config.toml
d_model = 320
qk_norm = true
bias = "none"
parallel_block = false
init_std_down = 0.0
Each number is 128 + 32 x the weight over its row's rms, rounded and kept within 0 to 255. Layers, rows and columns count from 0. The size above them is the row's rms in percent of the matrix's.

# layer 5 attention value, 320x320, rms 0.0969, rows 36-63, columns 96-127
size [109 113 111 107 107 108 107  98 104 103 107 113 106 106 108 108 103 104 103 110 110 105 111 110 106 108 108 113]
[[103 134 215 148 133 167 162 149  94 129 113 129  79 172 143 128 158 185 164 154  70  94 102 148 129 138 186 121 113 121 149  86]
 [135 110 183 149 130 159 153 104 121 108 124 170  99 106 125 123 116 107  99  65 132  90 153  88 148 126 105 103  76 128 157 121]
 [ 98 108 118 110 110  93 140 165 115 120 137 109 123 157 203 148 167 143 109 115  94 120 185 112 151 138 185  98 151 118 119  89]
 [117 137 146 109 124  75 145 126 142  90 158  62 100 118  96 159 109 132 133 125 115  54  99 117 130 156 148  92 149 108 143 140]
 [166 166  68 153  97 165  88 216 102 164 141 109  61 121 133 182 137  91 163 183 110  63 162 154  64 134 159  93 193 141 106  98]
 [149  66  88 112 131 105 125 154 192 153  88 137 137 164 123 144 101 115  88 124 101  95  83  60 126 188  63 148 115  59 166  67]
 [ 90 153 136  79  78 102 132 153 153  89 173 183  79 113 106 134 132 150  95 140 121  93 166 132 152  96 134 146 216 133 117 109]
 [137 105  77 158 121 120 108 156  86 116 190  92 122 112 146  89 115 150 159 122 150 142  41 163 124  71  88 179 124 159 109  80]
 [126 116  51  79 162 117  69 119 167 139 174 109 184 123 158 159 139 101 129  95 142 145 113 122 143 110 133 122  83 110  86 169]
 [110 150 157 133 167  92  94 127 102 129 153 110 169 122 138  36  65 135 140 127 116 166 136 134 102 135 135 103 122 102 122 109]
 [171 162 103 145 157 108  91  75 152 146  82  94 113 150 115  87 129 142 133  89 148 112 134 155  72  72 129 146 135 160 159 183]
 [131 172 110 159 105 123 177  79  73 173 121  94 109 137 145 120 160 103 139  54 112  82 100 167 108 129 174 135 172 143  70 196]
 [148 179 110  95 113 152 146 104 163 176 127 131 100  99  98 184 121  87 119 100  90  88 107 122 185 108  93 139 134 172 178 196]
 [122 109 133 122 139 137 138 173 123 180 108 151 102 121 127 189 110 121 104 105 125 109 123 109 159 177 142 171  93 184 159 121]
 [159 120 140 119 108 160 139 109 120 133 133 112 119 158 150 140  96 138 184  92 171  96 144  99 120  96  83 122 180 175 177 153]
 [156 121 155 178 123 129 126  61 151  84 135 152 105 157  80 189 109 218 164 132 160 110 111 120 161 154 120 173 166 133 167 133]
 [111 147 126 149  87 124  96 138  86 143 109 168 124 153 120 103 142 110 151 109 123 135 170 147 157 143 140 147 127  58 104  86]
 [131 116 131 128 157 168 140 121 208 140 178 208 150 123 146  83 132 155 167 111 119  94 146  87 134 144  83 106 164 135 139 117]
 [171 130 191  90 152 143 120  95 116 132 135 131 144 127 127 175 141 146 151 153 118 144 131 150 168 152  63  66 167 114 110  86]
 [161 154 163 119 139 102 123 171 136 192 154  81 164 122  91 106 146 136 163 125 203  68 121 109 125 123 123 110 189 139 187 135]
 [ 92 123  88 112 100 126 113 167  86 139 177 132  94  83 113 117 123 110 150 130 137 130 140  97 107 140 135 104 150  99 150 223]
 [122 162 123 117 117  86 141 111 108 109 125 183  82 133  76 198 139  77 121 194  94 163 117 119 146 110 125 130 146 156  96 105]
 [132 171 102 150 100 114 102 172 159  97 147 105 129 151 134 112 131 115 106 131 125 124 141  44 174  82  71 144 106 101 203 120]
 [ 88 120 124 135  57 101 178 140 119 146 115 133  53 171 110  90 106 153  78 109 104 165  99 155 143 117 161 123  94 164 138 164]
 [103 153 104 166 149 121 207 129  81 130 139 136  77 154 104 129 117  90 184 135 132 136  58 114 103 108 138 160  90 209  78  79]
 [119 128  98 138 136  91 124  92  63 102 180 160 107 114 151 160 151  77 131 133  97 103  83 114 143  74 160 185 131 127 124 111]
 [143 102 134 128 126 145 105  82 189 156 123  97 108 113  98 110 105 138  84 124 140 116 101 111  97 134 140 182 152 105 151 170]
 [136 151  85 152  40 126 132  43  41 145 153  95 126 194 118 144 131  94 106 129 131 163 148 136 136 103 142  97  61 106 142 138]]
# layer 5 attention output (transposed), 320x320, rms 0.0895, rows 36-63, columns 96-127
size [109 108 109 109 103 105 107 101 102 100 109 108 110 105 108 108 100 101 103 108 105 105 111 108 105 104 105 113]
[[151 126 143 168 104 123 110  77  98 163 105 130 151 170 175 169 153 103 123 160  72 157 150 165 102 117 137 165 152 164  92 116]
 [116 120 116 146  89 180 162 119 166  85  84 115  86  95  99 164 133 128 114 105 130 141 177  54 140 132 111 133  43 170 150 114]
 [111 116 103 135 174 138 131  98 143 188 146 111 102  95 212 104 146 131 123 126  60 140 170 106 153 123 184 118 106 126 187  71]
 [129  69 138 217 136 143 115 111  88 105 144  85 104  92 122 162  83 134 112 168 123 174 178 178 156  71 107 118 122 101 166 156]
 [122 161 154  91  63 116 135 117 113 155 113  52 130 107  64 115 130 185 130 127 133  67  97 138 140 113 140  95 147 143 134  93]
 [137 122 128 170 161  77 148 128 147 137 162 100 166 174 130 154  68 177 126 160 131 114 132 127 145 174 107 136 125 128 131 119]
 [141 112 116 123 157 136 119 166  88 133  98  90 115 127 174 102  78  80  99 125 170 147 186 170 136 255 123 142 236  47 140 157]
 [ 89 179 110 118 143 105 127  99  69 106 148  71 132 151  95 109 102 125 151  74 194 129 122  90 151 137 134 153 100 167 132 109]
 [112 131 111 133 174 147 107 135  81 135 139  91  99 167  96  88 144 115 100 102 166 176 136 161 111 162 165 136  96 140 136 191]
 [ 94  70  78 113 214  81 117 153 131  81 117 135 139 137  94  62 123 147 149  98 126  98 120 184  75 125 151  94 171 144 116  84]
 [161 129 174 115 149 114 129  71 123  92  52 161 133 125 104 118 117 200 145 147  86 150 156 135  68 103  78 146 130 131  93 152]
 [138  94 166 128 142 127 149  35 163 127 108  91 119 134 192 150 100 131 103  88 133 110  97 182 152 131 192 120  69 125  96 143]
 [176 135 126 163 163  95  88 125 116 123 120 161 130 143 110 187 117 139  97  90  79 107 162 123 119 120 161 143 132 170 166 164]
 [159 136 155 158 153  83 120 183 115 153 165 188 119 145 144 168 104 137 114  71 133  94 129 139 109 126 173 168 187 129 151  93]
 [ 37 111 156 107 152 180 152 113 109 184 126 171 122 160  76 186 130  92 181 100 166 127 125 124 162 113  55  86  95 152 132 124]
 [129 154 116 138 102  92  89 120 113 102 149 105 160 123  93 127  63 173 130 179 144 125 146 153  85 133 149 126 164 175 139 142]
 [113 152 162 162  97 110  98  47 140 152 133  87 114 161  84 120 193 117 128 174 126 140 112 143 116  73 140 146 187 110 142  85]
 [104  99 100 154  98 158 121 120 217 117 155 153 161  68 169  62 167 139  91 137 159 125 146 175 170 165 113 167 173  81 126 147]
 [ 90 105 193 124 175 151  80 116  89  61 134 136  65 198 155 165 119 123 127 144 134 197  98 155 109 165  60 141 161 120 120  72]
 [129 128 173  85 140 175 141  80 144 185 149 139 167 171  89 135 170  59 128 161 146 131 121  83 131 196 121 137 112 113 144  81]
 [ 82 168 122 137 168 154  79 128  54 121  93  81 160 173 116  99 165 143 113 126 129  94 111 142  67 185  84 137 101 138 136 177]
 [176 145 167  89  80 155 125 146 111 117 126 144 122  97 155 150 129  61  86 179 122 145 131 114 149 189 158 174 123 153 201 122]
 [147  97 106 172 117 127 128 159 135  95  92 129 123 124 106  90 134  65 135 110 102 109 109  93 195  54 132 119  87  82 175  99]
 [106 174  87 127  91 154 130 112  73 129 106 135 112  86 185 104  73 166 132 112 127 206 157 117  95  95 135 180  93 137 118 132]
 [125 112 147 158  96 143 211 150 141 151  98 180  85 150 111 159 152  91 173 175 118 147  94 168 103 107 190 131 140 166  71 109]
 [128 159 124  73 151 117 158  19  68  92 133 137 170 136 112 139 138 136 110 137 126 116 145 157 179 132 228 112 150 104  91 115]
 [132 170 121 114 114 138 151 141 161 190  98 150 163 133 100 156  68 129 163  78 144 120 113 118 153 122 170 177 122 111 103 192]
 [ 72 109 121 162 112  77 140  80  97 129 163 160 136 100 140  99 171 126 101 127  98 109 109 110  92 113 114 153  71  94  96 155]]
# layer 5 attention query, 320x320, rms 0.0925, rows 64-82, columns 96-127
size [ 65  65  62  76  70  93  73  83  99  97  76  80  86  79  84  83  85  83  93]
[[135  96 103 117 118  84 121 113 176 122  51 175 121 144 154 123 131 163 113 114  70 149 126 156  67 111 121 155 129 160 155 112]
 [ 87  89 143 154  86 133  61 120 139  93 132 185 118  57  92 174 116  90 159 146 131 112 101 146 191 169  80 173 124 152 159 115]
 [100 133 139 124 143 149 115 136 114 130 106 125  93 144 153  97  60 136 155 146 168 100 165 127 121 101 163 133 150  96  94 151]
 [136 110 119 129 107 105 143 157 188 168 135 129 115 173 151  96 161 106 110 135 112 155  90 107 103 136 140 115  62  91 171 113]
 [104 151 154 131  75 119 143 206  68 104 130 141 121 140  71 107  87 157 128 154 118  69 128 101 180 170 100  74 131 163 149 118]
 [104  82 141  77 136 111 117 170 117 152 120 138 146 113 129 122 102 147 155 178 118 140 138 168 130 148 174 108 115 115 152 111]
 [160 137  99 153 138 131 115 121 147  99 146 113 130  60  94 141 126  78 119 108 146 122 156  99  89  91 125 147 131  98 109 118]
 [176 135 132 177 129 148 134 102 170 124 145 129 143 173 129 122 154 148  80  54 134 126 170 134 158 143  93 121 110 125  98 118]
 [156 152 125 149 143 136 117  91 182 130 123 120 140 142  90 129 176  78  75 111 149 109  94 115 177 133 106 129  90 116 157 115]
 [ 84 114 127 134 110 154 167 160 172 168 111 125 103 160 153 146 120 118 113  79 166 133 173 143 169 109 112  86 155 116 138 192]
 [152 115  90  92  99  95 158 127 168 104 162  99 118 121 127  76 142  87 149 116 156 121 145 132 149  70 173 135 171 117 109 128]
 [132 124  92 181 117 133  84 130 154 150 148 131 191  97  95 137 130  91 110  44 186 215 112 110 112 164 132 144 139  89 136  98]
 [101 126 157 172 137 149 205 170 119 175 120 117 106 150  65 121  80  56 135 193 116 127 120 108 148 119 121 180 181 135 130 138]
 [144 155 120 145 144 110 125  84 193 143 121 175 107 101 109 121 175 139  90  51 118  99 101 172 171 111 140  98 169 129 196 125]
 [100 161 116 147  90 139 101 151 168 152 172 142 120  71 151  45 180 126 136 120 128 165 131 182 202 109 162 114 120 158 150 187]
 [120 119  82 157 161 166 122 146 189 105 115 138  98 106 145 149 136 156  68 121 111 208 186  92  39 113 102  78 159 154 119 160]
 [129 111 202 106 151 111  88  77  85 170 117  83 120 166 118 106 108  85 125 128 101 138 140 114 165 115 121 137 135  98 135 116]
 [111 148 142 107 138 155 141  59 100 119 144 116 142 110 142 147 104 182  78 158 131 110 144  97 124 100 134 168 166 141 133 117]
 [131 119 185 104 159 176  56  98 101  44 143  97  70  60 166 136 171 162  86  99 112 158 134  74 111 165  95 209 168 137 136 142]]
# layer 5 attention key, 320x320, rms 0.0929, rows 64-81, columns 96-127
size [ 65  54  46  71  65  78  75  59  71 102  90  88  87  83  85  82  78  85]
[[ 87 162 117 138 120 144 166 169 142 144 133 146 107  73 113  73 154  98  88 149  99 156 154 139 105 133 129 113 106  96 124 131]
 [185 126 129 139 131 180  96 169 132 144 122 142 101 171 184 128 159 143 206 116 103 153 155 225  80 153 109  46  95 119 155 146]
 [162 157 136 127 115  58 167 106 136  98 149 129 146  62 134 117 194 148 118 118 105 190 199  82 119 109 126 152  76 135 169 118]
 [134 119 143 162  96 188 140 220 117 226 124 142 155 116  88  84 133 106 139 143 134  99  97 138 100 108  51 122 145 124  85 117]
 [135 108 133 105 146 176 169 121 108 219 144 131 106 112 133  14 131 134 162 136 135 114  97 140 120 104 140 121 153 116 123  61]
 [178  84 161 123  98 113 133 172 169 148  95 128 176 133 135 116 151 107 139  97 119 171 161  73 110 130  73 171 109 171 154 142]
 [112 128 115 120 175 113  90  90 109  89 138 165  67 111 107 128  95 121  86 180  97 136  76 139 131 126 175  72 129 137 101 144]
 [114 138 111 146 142 170 152 142  69 145 130 115  84 131 112 113 107 139  66 139 156 104  97 198  72  91 153 146 162  60 105 122]
 [ 63 156 106 113 112  93 168  92  72 130 150 173  87 162 117 106 131  97  88 134 155  50  63 174 136  70 137 113 117 131 175 132]
 [103 178 143 113 120 143 126 157  98 120  65 182 142 108 116 169 146 162 160 127 160 117 127 105 101 102  50 143  73 107 160 133]
 [163 142 127 114 127 141 158 155 184 123 150  95 136 123 105 154 139  74  79 120 210 101 104 106 158 134 128 112 127 130 186 164]
 [116 127  97 156 110 154 126 140 172 207 116  78 100 128 124 110 158 123 147 137 141 101 158 135 122  99  92 138  94 130 122 141]
 [ 99  90 131 153 142 126  79  89 133 137 147 131 154 148 163 157 149 135 137 152 131 130 121 148 132 144 155  89 131 159 106 106]
 [150 146 176 167 130 119 137 107 122 199 123 147 156 154 114 133  66  77 150 181 103 197 140 102 103 108 179 183  87 125 111 159]
 [161 122 177 148 137 125 106 131 137 120 116 124 129 148  73 124 181 172  91 146 103  95  97 119 156 157 140 123 130 163 124 117]
 [143 130 150 161 143 141 138  96  88  81 102  97 135 153  98 135 135  76  88 133 136 172 101 115 159  74 143 103 135 108 114 140]
 [118 139  91 126 155 143 101 151 184 112  81 182 174 164 109 136 143  77 142 105  94 118 166 147 148 137 132 107 196 140 137  99]
 [124 112 164  89 100 148 163 127 156 142  88  65 146  79 127 103 110 187 152 146 165 116  87 107 186 123  77 104 164 105 176  89]]